config.toml
n_layer = 16
d_model = 256
head_dim = 64
attn_scale = 0.13
tie_embeddings = "early"
parallel_block = false
init_std_qkv = 0.0381
optimizer = "adamw"
weight_decay = 0.069
schedule = "wsd"
decay_shape = "linear"
final_lr_fraction = 0.05
doc_mask = true
train_tokens = 694800000
Each number is 128 + 32 x the weight over its row's rms, rounded and kept within 0 to 255. Layers, rows and columns count from 0. Numbers have three digits each. The size before them is the row's rms in percent of the matrix's.

# layer 11 MLP down (transposed), 1024x256, rms 0.108, rows 804-858, columns 128-255
095:157089145146073116090090175096100155092180155135143153139088059150144102181126161089134108161157150134128240130132146137133120158074155096114144101120093090040136136173188131133188139160137101108183112127090104108129131158145105153123090185067083092129130120077159112155112141132139138067092077052176135134141178136087084149133120112139138136109093126131098127120134128100095071166124
084:150115114156167100065120170111163122082134114180092109123149166154161164163177157147148128111129095024117167053169140102142144149128120181176128175091110128112124106148145130137099140131163206141123111151132150147137155186134148075111131166117145189104115110123121134110124176088124166057125098180164116138155135088097119128121100110132086170118129114156093184129101161096084161130138
093:124089183113139140117124159182155146139054088089142142148124186132116155213177100195159114132122209138122203107125105096107152128117117153125059165118161122100100091133153132094109110151142101101146115147122128215236101088088099133152126106115139166057124179188119144124140093144095130092145128086158069140093116149118128126124123165109130152116142075080154133120165115143158128103125
108:112140099092200108147202119200115136140067071128113135183068091119172167105112184162128163115124134121097115152145120137114119134187153105182138150144169162162096141166131134134174161138154138097161176078048070195187134134152158131191160173122116135128170106203111072080130160099132156194121131162160110133067106162130181105146136168145120149120096136122095072152148162165174134169155
105:117156152097111123147102125123105140087096079165126136138142155095129025117113128105086134190058137132068127115056125150130118142137131130113078118148120131140076149122150139138080153176090142127141186140139085123059149107095106183072109126129115121110138111098117120098156093083159179181122148127120158126085089137139147111157158124130153192097128010074148108166136131156148153072183
099:132098171098117130158049083167086131089142180108086162142139093200181098096125122176134173119138181130152115157116108122099121085110095176135151125159123128080159110162139114105175103164136113205101132112099093096081086144090124122113111127152118196099143071144153146119160121128140100114167070101177154175126142094128098215143132199089098084128142110134145130073140115114076131109174
099:150142096236111151141097110059170098103120165119123100169067118147127041208154144116126111102122147093102120131120109125092125103145171099094145083095117089075152150115113157126124143164167130156183158115116123168124148139187116149109136167114173120145068129157188080109127187179114099128146087112153127104106131083139131201121145122107090123117132172111150145163168099122101147127156
116:151116117069120154114163137149153156073128057122134113120116127130142125106092083086165146081129088084099193158144110104171149146071125149125077188098167116102191137112152150153171123110108082106194096108111132135111187095165071105108110071140165074139106168145155105170123151086090150092172107141110094079177154150165117115137138200114102107170144132120091157149101103080162103143159
096:156101143131127131101139124178114181115123121079091138166079088143113132161063160101084136087128199142128107176088074134187115057182173116153127156189166183189109133207117143086122127141157149162172177073088100129148122115125094151168152110103085115170134098173152095114104142123155054097177058128084121105130136172082114125153175095127133123111083083096142061129155121110129140084092
100:161118140167087185151153147115106103125099077117147125120153147191114112104177094135109117081147151078114112116049137123120145201134116097139135143124166113101124189188157177159085135106162108111169110157163120153136108179105126176098187112143112149107149113147181111127121119159121154089106064166148103085118081166150099159111151108098150130156188115122127148166126092140173099110091
107:101159106145107079137091151075126116113140184183096083134091105100104123121143112080110165125154096100124131221150137120099124080207123149132137157122119148082157092112137110139167096123082183075177166117089113160115131123105159079071105146098092143092100160161110126123092134165164165108169101111147171127161152094088105105106125125163157179087078110128119140110180113119065185119139
111:148148082168177131148165145098150129129158116066110173178102125106096178117127161130125159168141126179220110152084132127130144166164159177202118158140101118150181103153095144154159122099167072113130123111117153090164153136128098138123154121208098182174095107150120137145152123139157151140062133112167087062128097140181083155123184088140125090088141080092144070168092165099118126065164
097:146139146089182153184087130143075166083184104117137130136138162145088090152125126092070152137080114146082099098147095129100125171132161080197152148114120107166068155131165111165080112154129157122106197109125179127105155127073141154139083162113139085121171102113150140104096086106092110116187106116077186204152148152090108117103140102091172136102055145152155125135130145123075156149077
097:067126157127104152104131135174144105141085129161085099126104094142183138066111166075147177158102112066028117115117116110146071140091110134163148102170097166092145123131140177131218112159128100139176124106135094119105159154150157134160122105139086172068182098153132115138183133134122109154130174130204137084067106156131153113134124097137105107120140139108086129128117178165105110113079
097:091133144117179141126134143173091118129074127129183170097094100088122154115160064086131086124160089183153125164096123098174152123173126117113093142114134107170086142145129123107093187161148213098169130185105089153140152129077071073164142167111124164164129109137149080132170174147155081089052153109129128134115117140120169135162162167126166076120122126100110110140163152118176149145100
095:127139153075108111128104169159160164131140161132099180104187088070151140103180101105112130160178164162148102135127153120141126102081130079171169166107077152139183154108150117167149123139146116114140121088125056121140100140078143205156117158106166105099129097141115146165158098127066106151116110145127119101064122153138146098084176105132102114152128148129109176180107109147116167114068
106:203113112111146151148135125160125123157094113124142162185147143139153101162118088086151141163100159081147213118103043112162097121099139048128154133142200079104095139102160157103154128131128140076163107109115105077148060166223135102114117176184154112109099127054155096124135119100091152080132107104157129119129129092091092137096135124136106079161140126175078096151149094139133118147148
110:167068141114120089162098110078095139091125168146138167127065122164125112150179135148099100174158145124090120101171157142159134165104154143094181157140131121107188181101149074101147120132097118125163095133123195107156108131110168132163126079095157114130135099111130130130117114129060106087115118120110141041109053111132181127098066127100120150102131113124130162170114156168082145122130
107:088162104108079129175143182132098137115056159076134129104179161135153113088108165157207109055120188100126140120173109159100119130135144110159119179174130197116149169087159104149123056164092139065125037090154116077130043147153109129161178138132122149095115117127113177101157091136150111050076107143138167104116073142165192110115154104076130133114125161097108123207089168207093140169125
095:183127126131108084118150125111157068119110122135119105152152112128134184087069114133187063159131165092195104088147094153092131111118124092112163079199143130151152093109085130081138125122136137107114141175101107128186143099122148174105132113144182065097151190056199123080144114102155145126094153150116111104118170135111168154136161146096122107107129098115065155153151140095114137073133
100:103130119157142106128148131146143161074170153166134145148135119141136161120150132092127099129124102102114154072115088129086141086122140101091079111116089134082117079126133178153096124141134110079167094123107127121160115081103137119091136084118131094135104130152167116112109085153069134109134167146122121142083163129080135136138106108082101150145124190122126175121060146138118121107098
106:091170148103101160176133133134141149185155085149135148122125118138139172100132131150125091096162131127111131081133134116161114124150161148108128139093129136080084171095149083160109130150122107192075095242153122155167177174134142218161063175119089137084075097112165118108093173119115183123085071089158148086058086156095099187136144101087084130124124151114144059113093137097145165130142
098:110102101166148132173156114135101118112073102100155058101114134066174115102077163090130069126137106103089173099145095139122114177157140154124114189077082095119117079070063140084165123198183158107219102095139144113150159088119094162101115128116123069138177128077112109099137182136168098179126084137093132149082126110140165102103126124129139141091089144114077150107159173152118210099111
104:184071152115174115138085101122160129082100156149104148169104123162142165157097110093122101129157132103155178126108085141145130113117115060112129137158116105106158135049123140185165163093152104152085126114100112078130086145118113132159056139097090150133136148134165153124130108163080170095154107166090157170106108182123119161154099137089083128114134106101102144112165124141067163107129
095:108111126170115124159099137116127150083130105071120146096080203073099134136111169206133135118114107136165141126130109127153075123178151126129115113154122164104117085136162118081086131106178147150153139087119076070154087174078069210088101161102178199067160117127159144172139113167181054130144086120142125133149153157159153094130175112140113127160199201093124113186112149144106165112124
101:202093086133129169131136109214119114133112126145170100089147121169127063117135150083098150125102124104126101214138057183112177157109135067156139131162084113188153096147159133113132148138128154111128141128152142096196150156135119080137199126141174098120126243160125164097112125117133157094052147111214093085102114153159180121127110121144163136121086151179119135202114056103163133153142
101:134148127188177078171170191110153172115143108110205180176129118150118100136102076126136165112141087165121130046097119172160173149117174049160092118120141196147119130104129104139095059160145079068123074110091096109116127123090154181111155099119120141096158125167144103082134150186115114115139116188095137123101089108136130167142081123032085094056120153151127146086105149135155205125169
096:091167176124110092124149105135119111124083112131119133170098073145068148115103165091148121135116111142081115105175105167144165104126099161097161109182152122161143119149230105148142132074090152175119076100148128127113141104123129154149107089062144169107167094162107132075064160085210123085160210122094170119123083089099147124175127115124107146163135113132101098148137162198138092111174
096:136100111163110131184122112160163168163148113162086131111185108097113099110143143118112109121124170123144159144167105101170106081104136122143110106136106177164149139160107114110116118119140115106082119149129115111099113107130069121114135086107137116116139169152096131129134152179110084189171115159163121100068125146109134124121114135127146143112093136142103103121218070137083157113085
105:180154102163120127153139106150118138141157130139051117106150131077093160131091133176140137079066075193140084136115098120114124165160151105126146124100125097114096097151132118143089178099088174141167101128097100078112105087129132140101100134178125094090124116105100105106095130115113103138153132103133118116102115138136138132100107117136099141085109184086116117117255153108148116190191
094:045105105178163110144134132103187095052166127175128067177169125134144070111073137108167146156119100124069132172118174117147153150070159176115069131089144129120077109111121139106112097172097161121104091137135130118086126136169132122159130153172129146080066169156177078162166131107094160198129090129162111162067124102175075112132120131145136139103143093111116168145129119152104126049146
103:136119144129192099120136118106142130150115169139144166172162144108144121146137102121170153133120143113179098158157158095161179141109093134092172195115166141120121155069093145139100130130116127120155144144155162105196067122143177136179127135137124084119098106148063155137125111106120032156078122157097130073145188095162174172161156160093115123171136110150199146118140140207111164161081
092:114097168149194160089184168150169106132137134164041115135177143118130129132161163134119154129154117082170112174170157158130178127171120152142111106099107144152119148134055139095116138145142114155183149123144170132120157153130101103085098065065159101130117122144074147105099079128072166108139140095078175131152128106143146037136149146128124077099087177097141175133170185161163101144120
096:141098141176158177102108062149129105119062158129108084115131124165132175136163083134163108082080129081157172133131131146142114121157191144154093135136145147100079135173082096149159159071121150143188107084096115094118172134154139081131175172117139102094073130098118109098100098127121136126092166124110056198128116090187135176138147157076155157103145123133145123149145134142209113149141
093:091168065146146160157200100113169166155131088139120152143191132124125119136085170096112094142081080101091091148188108128098135105163099140170114144173117120142136171097202136087220051051159181124185100119159156094130071201155110188126109158128145112125145135143113117144095127176097065128169147159161155117118166128127162110092136192137059161140101112121128146117093105049138192109139
091:110096110119140087153173096151108114149136130129130134089156127134103130092157153107126168125047068163137123156114133104106181164081127115155094113113154115119153148099124151086087114139137119203105103187116095124141167165133192135154172126148116166169177162125080103131134152134121105115184102071136113134170118064142074103141103099135071156163096042140146091160119147099123115115177
094:148189133146146113158091144132159135154130082169129129148103094143085196191078126109151123148059135147125101158146113078134108110151200156097147133160126125109086110125088166194124145123087144123116170228096151117088158078157116102158106101122145123095147122148080134172134046187058114150176116171116137144119138123113125078116046162146158126103179064134143139088183103100117128146097
104:104111187072082153054123188131140174095224131127157193179104093125160163087082207076118137110142186130116139078153087077100155183088140108128156121112116120119161099135142142151140111158147133123129091100147127112140115170084120080149131148130070093164117089078160129061137177158095154127166126152120096113100150137091100107123117145107115160104090135174094114071071132104141130100120
103:100136084098114130154071114082172190103109127122135106082073077154115090160172125209106126211122136118064188188112113097119151187105150152114140116131090146079097140107143117148137085160186154131096083120117147148152097193101109167076102105136104073120097145082102135133105135123149154110106090106165135158086162035188168126112187108118111164122123112131134120133150078082114103116148
098:134132099159138047113088153082077116176041130107136179098120074142160092180124115112136089177114114078154111147112123140096129117163194105165139201105130156099195114138086099157120157125151154151133139098111184173089134112199156140157085145145168120157180063086145134057047072115070092085081107122107103150098073098098112158098101115126075171107121156149157108107112157090116165146112
100:134100091138142105115142121105158129150136163131120118134067152163094130122145152140182104149148067091216123088157151083160098166126155160139164116125156120098166114149134149132148160138089125121148109110115149091159124134091154127167176122089132105180120138104175173072125094147093104146078119083125125123123081125134071148181088064128086121120118100126070136149088116119147128167147
090:143155121130137181044086152094103169141128095101186176074157113115120110125115149128140143087073137099162177152101095214096119132075111144144118127148169150114171131129156183141161168086132130167146132093054147076230134175158120106168135134104126085109083116085171133134143054141202156094117132155142135121129150135128126140135115128108147083119144054129118116177104097112148083116109
091:154093075109159079085152120145120111129043119145121159133145145104082118104130180158095159156094102154113168147169132051200116147110150086107101089118141159096122097134121084093120145108098114111104174100123087117117151221102138140142163163107096126111130082135116173134129155158146148111140195123080156133114107121157117061102128117136117120123138220093108122114120099099135076164100
106:107138121086107149079133126156134138171141173163124103120137154074160159162144106109038161106158228177125131123117072140059061081128095115103121148087095147165125140139139211183121135158162154117119080147194089094144130135147194116124127171144069172069142090110149148096119108092189081095094124140140109102103100087130141145115135190102100154117158198009079101123128148172089160136141
102:120129133101109140088109191118136131159086121098189163135178154086129155124096159115152073181042165088127122124118155132113127099089107120104106154181170196127140131166146116146119114152093171134142093098060138207135096111126110167160122149066109157110161156187180146135116122145128115104122096121137100102076114205122145135163131104143134223155076200115095072135130146133142082098148
109:095060138136023150134100156105134103175137136120148101122111117107161135107125079113163122095110119101164110138145108110154123123180164157124165102091141196082153065127154136101105136193166124124138186142114049128149115125169159122165163143076156158131127086138109184124143110128139131110167147075130103083114180156134130133124121149139072111129124175127142139146141150126103109121120
092:091108186094162134157155117062088124169064114125076128118147124172118164107097176095102160114131098116138171136109090126117081199151123095100156171164191149153100149082105136151149104053120157134195132063155064106147165135110154116146108157162106170137110123088159177123151140125153049128098129124135114168109126135126143140068186105109163099177115096097122120175123102090178170137153
113:129150224115139157090114138114083093140120137158149124094102067175122151095140139167108108110200108159069161140121129195152086136176125203145149159140146108197156115168127140092132199143107205151077148118077145120139092112162098105107156157077087116153096176111155153152097124075136132174086074072162062100143101156146128154159110144155127043115146133128126141115106133139081116111130
089:125152154093114085079129090138087107128087092137116107119202144146163125097167119157120179113148111130165083180129129152112146105142104189156132141162084139106118153154158139105102127126093137091131127160135142099220110165100178125190136144163156116140090154101124155206181113171106106144153111137062084085122121173115132086131156087149100177096151053143139137142112142124155076130111
105:113089079073138139143136128168128135069130110096081090111098140129130083130175128130114135114113152123136144125099186085133088133125137123090130189128151190128080119077120129202162096097067159103168149139157063163114162125050050175117139118161126142130119115064123233085125151110159149179143125149111181196084110173132156129133114109107125144032089158105127110055121105097112129125212
092:106098107132134167122102095129102133120103152072119166108140150123134134080165111103105138119153124105113120115120091147082085134127133119059142132098113137086099169075155135077113118114107108139136104102162096130100139112096186162131159130164092113144150130077184181112104133109095059120106105051215132134099134132117172175158097128144078056173145172174164106107128122177067149139135
102:122114141120117125134049121137150137060098157142110187124115115102117137147153118049103074060138122114142141098130169156152085120125143118099145139162068124142110119140095183118096172098118147081162137222114108133137138100107163170096161114126177136148151144103171159046182145155111172123127160149082094147100130163151098181140110189160143157124114080145137145116206130144136080148146
095:128154188135194128141189094109060200131115145136086170157136122103128147111123102137105086174167157076141132133152071151148151170131114090180144129109157156076108113196145101103165121099124095163123132110086143125157139128085081211119195122161134172085153093173103086129101129110140153172143151085139135103136144149114155137144161137113148136128200130120150154158052122085115127093117
104:143120127148114127143117179132184106125158118094150146115140151110110156151131164145177114117086143143085215156173099127121086100136126109166119115132175160154151067092095109137080157063148147196166110097186054088124179091130130081135160224137151143169148094174104087138105146135089134139177124166139160112053166133148185132147127090145134167172153157126147106146210133086150145180131
100:151087126097153105136189101128098178096103150064079138191086111095089137104133126118094164155100106198102085146094079149159084141123122145160117102106072099077110070084111139133167098141146175120158124080181127079175061183147113180163170162121155180061096193124117143158056044127158193079104159148145111123114143059153125130123161151154133160127105119165096131105097126110149151108141
# layer 11 MLP up, 1024x256, rms 0.121, rows 805-858, columns 128-255
086:157132143119096143151141154067143123147116096121138138140089104147100151082138161119090172122200140093084189078204111102123110095088123110130144167141121093124148178141197135165124163101170114143150115110128130167076192112133094106107108064166119112096064155076135087168164081153199080126116176106103080108105131113091147162145113174114081090148150158111163150189123144112142147142162
093:153156104127111208088111146110139117144198118122117117133190200144102180097151116133135200084123128143171083142187119114157184152149079125104155165094087093095109095100158130111161131113090126126107146220104087135151106149084134136098165093152119091137106093144127121131108115118135187082111207114143117091156148114109089159117126119112082126113092138091102146117018171116134153092091
115:138082091094147152122157146172193112081150114107120103141137191107097087139159107109109133176138114135144156213101128070189105149096148120162137170137114147138073127159148144099112157114102186084162128146156098160113095161163104162165108071128100094119182176142120079205100106072152113156145166173068121142131158098168161064189135082111063123109146165155119082105090100155104221123146
101:152079134119084131142160103157162108087110106108150103121104123064148116092129136146133129156133118166083141169127113092120092133136097114116113151171129156155117161115185157147168173113077171117119167112131084134128178142103110153106157097139155101067110105120180133161066084082115111105105117144117130137058140125119214159127147126127082148062099122169155108155111110125086167098153
098:117101096138085101142101153192155161106141116044154142147095148076144107109177171074112183160120204127115123155127203127112142167160184161117148108102162105166138152171205125123125126116077139142132112196163122103117146151161099140017124122127167138075129167148090123077100116122141113197120136117055134103140042104102117122132153085181131083118142129165130124106116119140130146148111
098:085122202127129153076104118139098185153159144116178122156053143125092145074098136117140128177148094150117155168093106159149164101097190154104161153144099170218082145169116167128137078120148187103116140132120155170091139123113172107102101064112146140096150080111135110185074154118121131174154102112076117134107093129112112066185147120186077058143143141162159100168107127143097179125048
113:094140116060149182146151088118154171132156125085185144141122097109122090094160121123092177176164069163091138153124112095119111134149097171120132142112138118097173154145119149169128131137105146116165185147139151107136113140097094155130152100131173094122119132127166155192129144078094120114106093160122135041156147162154145075093159114117144126118117102140101107134094090165126074225169
094:107124129017110142125139172114119159144138100071103089124073137165129203133111169130068174090111141144120132145114122082098133133050119225174118117098147145087162102150175102156077092089120106062123134128122193170101152080097028131119136163140078127148118111114077181119158133088120159141116155100150100120128067068067102101079171166090154146065146176172179125141118100146130130091184
103:179150099133134126142132097126148132165144131125158136134118207124105107172196130143142151083129088141097145068156116088128128202080193115093155149090136139150114188125116167148129118122129126074144116154165149131148060163086119105133114085106099173135116117134114112210167118149149115139120180176090086121123138090084081132093136106134171130133156159133131165173076158175191147140063
097:121149125174142095075141129080129110179129109136106085136119115114081116121139115112047125075206091176143153148121156095113204105162122123147120210166139047130194173157123121111094117109092130152156102089138148117102130175116164083110130131094140132115134146144110122168134072157197090130125128179144117127079136095141159095062128135136127097153118186097094130144146138136117127103088
098:105129156128102130076157137149151111106144069103143145159130161130113096093157146154142146135145118141140128180103129165137176125117142105152189154174080083191186138119165091081132094138108143110117183171169148135121089184089153145035159119172092203116182177109195140098121102109138104154115106113107159101094142099138154150118154099094125101109167133131144113186147160064149100101086
099:152092142090157157128089127135171173104190130100130126078076072137093143138131109117091092121139116184116013119165064095076116138209109088170132166153118082141111167148175144170106082098137138089087076145141118123114149105172091175060122084151097100150195088117122110104086095078120118123131121087100103117148089174095157133135111121109138145053104143156139136107112071178081163101102
101:067150121117022126093141093084148160144163160154129086139136102162155164067151120145117172158132112119074146118115171143169105203140126234136145075133091162151121168130163143157138129139129094108111112162124156147102135168129103070151136094216141164072170071148091186159092062168118155153096110173162090131150115110107178080110117135161160131138146171089092168159159143139141122167054
098:108178157130163155162069156086181107112157117135118119168065092123056121159149164115112122084160197131133088117164122137151167082146076177145136113124105143131115140158216138123162132121169111145078138178172113159126151111122079112079127131118045124111137120147171123128067118119209184141128179180099126059114103107131144123125136149161121120070126161169127183097087086141102116143173
101:122182155116141098102117154153140138108123096132097161149150144154148107122141155149101132122174109129174109115147158136140153153101118155083095171208101177145109111108119138133068098074083183101123052168172102168145138104133126140114077114078094104151104149073112117097145126114106131100160106102135162140154126143121167160131143148062126105094137176105182131107115113103131113120165
106:166143143062141155069101144184105180158121110123136084146172163092094087108153151191126139180160107094152127097169183161183160139134081132067144135150146189071107122111116145113144153122136129105119111100126116069152116110184085149163097112166142122117156099081132131141134137124119151109140168098089177122191196116067098171092141154135101131174114171089102134131099098123159106058122
101:181160152099147163131139102100106143118100144059132115150145131087121178125124141117098163125168114108095095126111190128106180111094150113151123114125080128140123130141098148152107099131140092083165087128172145102121116140141097117123142103119126122116123158088117127154153088114165083112070196135070177103122115075154150147146120114139138051060205132086178157143139133147147146133119
102:150143110073109167106112072126101079141102123100137119120142155084127092106089096105105172108157130099115155169147181110100131134183125149149094132100162127143182105102127115132124162154163138068114081064126102168141110128064128151133126145118187151122149135182141174072122096045166118172149092144078098184136091141111088167115167118099165141145117104141146086083112066132091130152139
097:130124091071122121087121076156153194088113110105216130165109175120115167150141069123034137088138116100060132125169110136159091082147098103155139132175091136112066153175164102164093072137139119102119117104129101126130196141077119113149132123097133128117140146157136096089089102143193144180150125071127116146124087102166130067170107109126125126087117104157197115134106126141214179133168
095:142148141119128183089077086133107170108175154131123119128160135073074157156193147185074142117086135136091137179160130102157204168102146084067126160105103100129125176142158092133136152115118124060091118150112139128136103087132106102063134106139121128156176116128126141142136083152083118111102205130077120095078105118090185117175162197134147155104116183166099138108077065136088193084113
111:160201106071123142149129085145125152121108097131092124099175130152143186132173132203078093133142067157140100122171176109130208138098085176137127117118163162126121127109108095159147195164129141112115118119090167112156101161076115144136115077104154149071183118081143139127135135115196151137097129174131144062130138118096099130146161117111103119110148099073105071088087099119088153110128
100:088169101152105164130139094135174124162158166099136180123157128090137118132154082141076117093166125081132149130119088186118190130085117212157133112072173134123118089108124097168111087142155124119134187156120097140069111138083086108172124106094121107060192104159085083164134120164164136070115163096126204061130088103128117112119156107206140165067167192071084153163154094167160109115092
116:137120113101087115132131141129125116114167053131065096148118079133117139143120103179141117148120086133136116188166170076109106133125092093123147125142133140183150154100116158184162196055161162108116139153175157120092123141096082143096088100116168098130174183133172087125119108095179150135105118153108135107123077163078115108109149190131144128105091127123164163112108136107126132092078
093:126186117113095129127083139091127148144123142118131139135112129086101133080159147125099159116132107139110072111088103161122161079188108155119143085147103170185102204123101203183116160199161092122088135109159155114169157094098088072127168092073134101125193118143153166177139134123134111178120108104161103097129052142163131128143137075119157174068149147101124164183109161104139128145140
103:087147177122105118128124138100137136131136085086170110205112154106171103099095145153109121133175136164150182117113189144148165134165113142119113122101149136094225150147130107118112152168180104176116105137156157166114091063156100128092117141090118120195150097057131114074116129064180155139127215178075122144092153116096155129099124188103147056144101173146132097117135153126083147093124
108:140144159051116117138076144146200135109111120122134112135130121130094155121114155155163154137224112147130084151195146121148178172127125123148055118148140160139098169116160112167068119133110141174077203149141111084117103155115106162118175153129120098134109155124148103137110133120065145168103191083102176071112091060140144143120135101067100154069133114122143174108089144148100129132109
096:112143078108137119162146088117180127135131116151108141151074134093044174132113163102101171092179142172117129191150164109144132151104081133150067106114118157117175116181174167184086129087110095130168116150103133107097106056122130133037092155142159119103133177142142069055086097126115162114078159134141174093080077063122167158047135134172153125101112161076113142137094175129140112112127
092:152161128160082157116132096146130114102132107117094109137150155045114104082187123135167129108170147161108118137145118146106171142159118125158077114090157139126102184085190105110114074148126162062131129152156110132067129128142084093081112111134141120156206158142127105120194128140144131172113138123165119122103100106152100122086107169122159081147139170091166110117147104135128209048107
103:132133134163116142104109119150178126096164118117147093117107141089148101153172107172124117141157091192144068120160209053160103177117123165135120156194133090087114140118139107159129139120096152153137133188136126167115182144127079130136126106134139080108114089127147161168148151041095157105130163126133078088051116111132153130090127155118094081051141144123177031089133152170120157156159
098:142170068133117146058075151139195142160151183119163097139160095069131157142224093138149162121181156117092124121156124087200171159084109111158111149072123186084072130051168130158161083188105109115148087135169136200111137120114131124153083176144122146068106118104135152165137130149142127134142097152112157120110085152138144145117122153093127126054180177103138104143134137141151125096119
104:084192175104081157157097097058161130105090163118141141162143081126137152116102116166142160210089056155067053148110147165109122185159101210121125133133095138043101134136136128133121177163133061159127149114114137075142126179131172111142159145130142093096147153161167162107150119072154152150119079145214118140170043094130159151080154173178144077109148143080149109115158191156117101127150
096:156121075110117156119093157152116135178104140101118136114121137104170098071124123072098113139114132156114100119143141107186131181123102166097114099085128128151184140074084185108132127158101161167152128174130174124054130148086122110098103116085194066098151154089159133129191117123115189162132151132103137070057077175125119157150195134089157145067118158155117184158125108121208190185112
096:203046142145164094139123109104212136177145074106170106162182062141150137123169099092064154092086123135095103095153118133152064113159144155195121130146137115121127150147148129134141085126140157136038114139147182119163151137113158081102104135129081137115090150111153134167087128149121146102091145138124063204141095089143193149093128174116103137136136168090136088167109157161128122130168
094:141069078165134142096103139136147151078168093142067111135172147118151118141107166149056144095187113104196124101122159163149188165095116092181090142128117181153123119106196127092139064118149104148176101147170123108131144126124085126144086168176125138138110129093131093146123089159162136143165154139142117103098146119099182100091135114173074134121140123134133144106131135084112073152117
091:163102112097091123097165129156101148155158115092132137114093122116071141144148117121030173180104160147055143156150165092131154135117132140134136123082111122144083213056176137143151131135080114163171164150172152111094148162131090116119179101137143151151179149156073164136129166092156084173114106124116174166128156073148139132156090143151131097109136101131140139144101172114179162072145
093:128131116108129193136078048164121171108155166126153154142062186119118055158129113093154091122095097096123187141052085152179109113150141137104149136093118108149161191156112176129107122137100057042120072116132119082097104185144078154081141175117165134133211122158197150142117139127116115101116109103158193107099116129113148155138116131104149091166129146160111163121142152121130111141105
103:161167115072118084117177083103166182103164136146146138162129130146155128131131100124101101172124110115191104088142121082136152167180152085126093193114157170133170153133184138165074127106116133162158106194129130143109172104124117082111109100135203109112090159148184104163083061171173172127117135145103078116120033177093171153124124093115146126114154073105134119073065121128151112167135
104:115091099158106103127117087112130161113141119164152114180174128187103145120171113134074157136190164043134157164230162132201136170138138142095097178140108106131216138145116078105114145139148196129079113115109122110169104131095171137083129133184130150101153150160141130080126133058148120162132205114123142114147085161121103111139116137160113125168146106116170172152084156148116123125137
095:135147095178099168104091098157117124120137117072150124114092129090097104086204129079151113124192125111150173156163074127213148118115099095143136143090129160129204173063098123126096128135130125041128177155145166066130076104109101159160151125121192082141162190123103132123155138141113144135108188137134118119135112121064166088117102135098131107143082109131119087097130106142180160128116
102:126163144146101172047161104149137126126202106111101105131160134111096076166199095092138146107148120163169135129154101132174123126156157199159140120180099165149123087109133139117159055129070106086113186177141121138080121142126130091124141113137160119142104157073139059126114139150166154120091128100135155112118099130156090123179166106118172113134107121220162099125092128106113152164070
090:119133148116074099131128138086147139178169144136140092118147124115100125165108185155128112148153118099108129119153135128127072111142037136184201132113109149131113184104110179167136121197182149063164156161111087127152132101115127161147121146140160056115159102117169059133021117115137140127134119113109131150085122158152199147127124166176094167149107111070120188133104163111195171151168
093:190164094088121119094124163142146090191138120136072154126142188074126061106144127120059169172121142178082167219130171068206111130109127100092078134117101109074119087123123116135078105085140089119121110137127086154132106162068146132155111152088112127121175129110117112190152053105146121137130179142131139121145168083179132118125181141077127141129125210147146076105087034178177174109116
109:144152130099105129034112123139180168159097183160099094170086160071174124157157094149107147135126168134157146092144155158134166096144069095164121142103163167150177107130128118099123173126164168100093136160128109117115144113178126145108162098154126090184110155127127119101173103095148192169138140070111162155168120125083114178172157140116152145159143152112173135119119133137179169085105
108:099143120091145208043109128050108082108109094116121143179096116105019129193146141194134155137117188138153143128130145111133152125116096158159157114129125161125102143177112136188111136164082138089147145170136172098165072204151115141063088159114129098071143155192134123195119145130142162120085150147078086094112162147079119125116103173169187136112120142150097113143126178166156192136102
102:160119140103179121080087061106142135064128118084209120073170116097151117167146088175130126168176112132095079151109139127091149155117086165126094122059077171076123138152128103132058133114137135127185092129156111168117140119181116160086095068097055106177133107151072111163130094122121159139143144177148156158133071157153095158045106155159087068097128167088127110098125115105081149116110
091:141119156113126149047124134084188120103170146132104118162072122157083143079098103110174117135101148159134122137092171084129170140125074117192141122146043162178153144125124090175083108114110102131145108140127168143085110089099116143078154087167112109114157124147139126097150113077145178161119090199151073135069142092111079152150142158100161119112165081113115141127151146186128143094119
117:208199136135096182114140121135156116141129154159084152088139142175105154119166154097173149107158116140138116145131110151189192127151117127158139142137111130157156111089182127100166193172105147148074127188124184090128111213086163128139167076120154165175147182121158143146137090106154159145051153195179142119160068123050115137192157106173117099098142154138142168108112119125122158141065
089:115117113151068138166125148106164174205107124108122066137116135126141155129127088094112109145138111147134148139105129113225111152171093151129125146157117185098151139134137064164119116116151122182119163162113097102133144066106078105117133108152119120121165075106156104136099143150195120144144196076120149147113136175173083118147187114112118139139103101107079160163115119123177139182131
101:136160113115109132119174149101140089121124190111071123133095165125123130147142094155100133169095113133139102132157126095116165091137156131127141077133045144133142140151212191179102095186057119102150118201096166143131100133197106144178085074153132085082156164115105080122157108127177159081153200108125145122153140105128167065151105150121123102062127124156109096173142127115189167108145
089:141101129107095133053072153163130087123150101141156119135196128073103110087114133109125097191160074116112147176120159094101114118101113163091143100100115101124097197116141160175042168059112169166089153130109137127079103126133166182104151169093160086137154160165165120151119119113140117094133132167164129169109136153173182150056087156132101105163135170134177161157096059135165113143104
109:139178168129085131128132149174125197139174093137170138156121171100109153143150122149100125133125148157119165172108096104109117185126167144128087157179056098164149108168184158145151084133085132073124167090142138083101125189123123082100127127115063139119203130046093147182176098132111105198113109166125121097116110120049153136104119154169156115100139152104121087192137126149147150139048
093:211155121121120097141131171086133179102141127111121063200179095164113163099132122126086155141106117141112111123143072101105130066098126158170106133123127143180148181114155075127139071114127087171077138156178181135167189173093134132126139108137096062101119142078140093099104122098136172164092197137155147100135169090045161084117142170136139094148173167124159123098074090121091137065183
108:175118196129082167104158110145066137147160091101131089160148117097094171181172140117132133096141064138103133177145140074127143170111118153169120099149131169128105133094159145159106119113080183145117118138145155108147191148088136047090116162173164093113175147109173138172164153111170109161121197141105063124049092118142104122138111165201132090165153134087174122181135155129172184090064
101:124143098079147136139152123137112118121167093102185154153150125089132091166114094161096176122124089156163068100121121164127118127112092107143152111133108128169105164177116159185117166119086108176138140161087128099165130192122160141132152111118148154071155111099178168226136063088134096092127167148079161138127114089161119146127114103148086150080133127206115103144121079121168105119157